Weights of a small transformer language model.
Training: a variant of SOAP for these matrices, 795M tokens.
Each number is 50 + 10 x the weight over the matrix's rms, rounded and kept within 0 to 99. Layers, rows and columns count from 0.

# layer 2 MLP up, 1600x320, rms 0.103, rows 805-815, columns 256-319
58 55 54 52 45 64 59 37 55 51 42 35 54 49 72 61 62 43 52 69 72 50 51 42 41 52 30 76 56 34 58 52 40 51 36 40 60 47 50 61 50 54 47 32 51 61 48 76 48 51 46 50 47 50 59 52 47 53 58 51 51 66 35 36
60 37 44 39 54 53 39 42 44 56 52 49 62 43 61 55 60 53 60 61 40 53 56 50 59 43 45 50 49 50 56 34 52 46 34 46 47 38 46 40 45 45 53 46 51 62 40 55 64 59 42 58 39 49 39 46 54 41 60 52 57 40 56 58
54 47 49 39 35 42 48 48 43 49 61 48 56 46 53 43 51 42 52 57 55 33 53 56 44 23 36 47 70 56 45 43 48 41 27 52 52 56 57 44 58 40 67 35 36 60 40 58 48 48 58 38 49 42 52 70 47 54 38 50 46 57 30 46
39 57 51 66 47 61 44 46 61 57 48 55 44 43 43 28 53 50 50 70 60 61 61 49 47 45 43 61 58 53 54 35 43 51 50 59 67 52 50 47 48 64 44 43 41 44 42 45 39 62 69 49 53 34 57 36 39 55 51 62 58 43 46 46
58 47 34 37 32 41 49 61 43 60 36 46 41 36 50 39 54 61 37 42 47 50 56 60 40 41 46 48 64 51 62 63 38 51 62 49 60 43 41 68 47 53 49 46 64 57 40 47 57 57 68 48 57 38 46 58 55 45 47 68 42 55 74 60
66 35 51 63 48 45 43 50 45 43 45 58 63 60 58 45 57 56 41 37 54 49 54 54 39 56 39 67 48 60 50 59 63 52 47 42 43 36 64 59 53 48 33 61 34 44 41 35 68 44 55 47 32 42 47 54 53 55 39 41 42 53 54 49
49 49 65 58 56 42 66 46 48 50 25 38 51 36 58 59 54 40 50 51 53 54 61 36 63 39 46 74 33 63 59 50 55 40 60 65 33 67 51 40 55 47 52 48 60 55 44 66 62 42 56 56 53 50 38 47 41 64 50 44 38 47 42 52
57 61 48 62 53 44 59 57 44 47 51 54 21 41 45 41 55 37 47 51 45 32 54 50 35 49 50 44 49 54 58 52 41 47 42 73 50 45 48 50 45 43 36 46 30 63 54 49 62 45 53 35 61 29 55 47 44 54 52 31 45 39 41 54
74 39 30 44 48 61 50 59 55 49 59 52 59 51 62 59 37 46 62 61 48 44 47 42 57 43 65 59 48 43 32 53 53 31 62 48 42 54 66 54 48 63 51 58 53 69 52 27 47 51 44 49 38 72 50 57 49 72 65 57 37 64 48 56
49 40 36 38 44 52 53 60 57 33 63 40 36 41 57 42 31 42 55 60 56 65 44 44 41 44 46 62 46 60 48 47 62 26 67 62 58 51 66 73 52 49 56 37 42 38 50 56 62 42 30 32 47 62 53 62 56 55 37 55 62 40 67 48
54 65 42 34 39 51 54 30 66 41 54 54 60 54 53 70 44 67 36 55 56 55 62 63 45 43 55 55 37 61 56 65 48 51 58 59 77 43 41 64 50 47 47 48 47 47 58 46 46 41 35 56 43 52 59 31 42 53 61 59 62 43 34 40
# layer 2 MLP down (transposed), 1600x320, rms 0.0964, rows 805-815, columns 256-319
50 61 61 43 63 65 50 53 57 45 64 50 43 34 71 70 52 45 34 34 52 50 64 34 53 42 60 52 62 66 42 32 49 61 52 55 68 34 59 18 47 50 52 50 31 71 41 35 48 60 37 49 48 44 64 57 43 28 76 31 43 26 53 44
31 54 77 55 59 46 57 63 49 45 62 60 48 46 35 43 33 42 25 50 81 47 60 51 49 63 57 43 64 54 49 70 48 38 58 37 54 67 60 39 54 61 46 38 37 42 46 47 40 53 48 44 32 37 45 37 47 54 55 67 50 62 41 60
52 61 57 56 56 56 52 54 57 47 34 58 39 54 32 56 42 61 51 63 64 58 53 66 53 56 46 56 46 47 40 46 40 52 48 59 39 53 45 50 43 57 42 58 57 37 67 46 55 55 40 38 49 45 65 47 58 37 45 46 55 35 56 48
50 47 49 57 56 34 43 41 30 53 53 52 47 50 57 75 57 70 54 51 54 58 67 44 54 48 35 39 51 56 52 52 54 53 53 24 47 47 65 35 50 49 42 46 44 47 60 50 51 56 32 45 45 42 48 54 40 45 58 53 46 38 47 40
63 42 50 45 52 39 60 69 59 35 41 52 29 41 44 51 63 58 53 44 61 51 48 37 59 57 44 56 44 54 54 58 32 52 50 54 38 42 32 53 53 48 42 69 63 57 51 57 58 56 23 52 54 49 56 37 50 46 78 67 54 49 51 52
40 53 51 44 54 46 39 54 50 61 42 60 46 62 46 59 48 54 59 58 55 46 47 58 51 51 63 48 42 51 31 46 46 38 56 54 47 57 46 40 45 65 72 29 50 58 53 51 40 35 49 67 62 42 44 48 55 58 72 68 52 45 38 65
56 47 44 51 63 57 58 49 55 38 67 63 51 57 43 35 54 64 50 51 40 53 52 45 36 49 58 34 47 60 57 50 50 51 56 45 35 55 50 56 54 43 41 50 52 34 53 47 44 54 79 55 43 58 43 35 42 42 45 29 56 39 68 61
50 42 69 46 44 42 50 40 48 51 59 49 55 38 46 43 52 63 58 79 58 61 38 27 49 58 48 57 29 53 57 58 51 51 57 46 55 44 42 68 53 52 62 60 51 36 67 26 55 62 48 56 30 58 42 50 59 41 49 46 64 47 57 33
37 45 54 54 58 35 43 38 52 45 50 44 50 39 46 50 47 64 52 55 54 44 36 47 50 56 49 59 56 45 51 61 35 67 39 53 55 60 40 48 52 36 55 33 37 25 42 50 42 49 59 44 49 46 46 47 58 33 33 72 56 45 49 43
49 43 49 50 48 57 53 29 48 62 52 54 36 43 57 40 47 47 22 33 32 57 58 50 57 35 35 72 64 51 53 35 63 47 43 76 53 50 39 50 58 68 46 49 53 60 45 70 55 76 42 53 44 53 41 38 50 47 51 40 43 45 43 57
57 68 40 57 66 51 63 47 42 38 46 43 53 47 61 41 47 50 46 43 66 68 40 42 48 63 23 30 60 60 52 55 30 65 44 49 33 45 54 51 74 55 60 48 32 48 50 50 50 48 18 60 54 49 47 48 49 47 39 39 58 55 51 52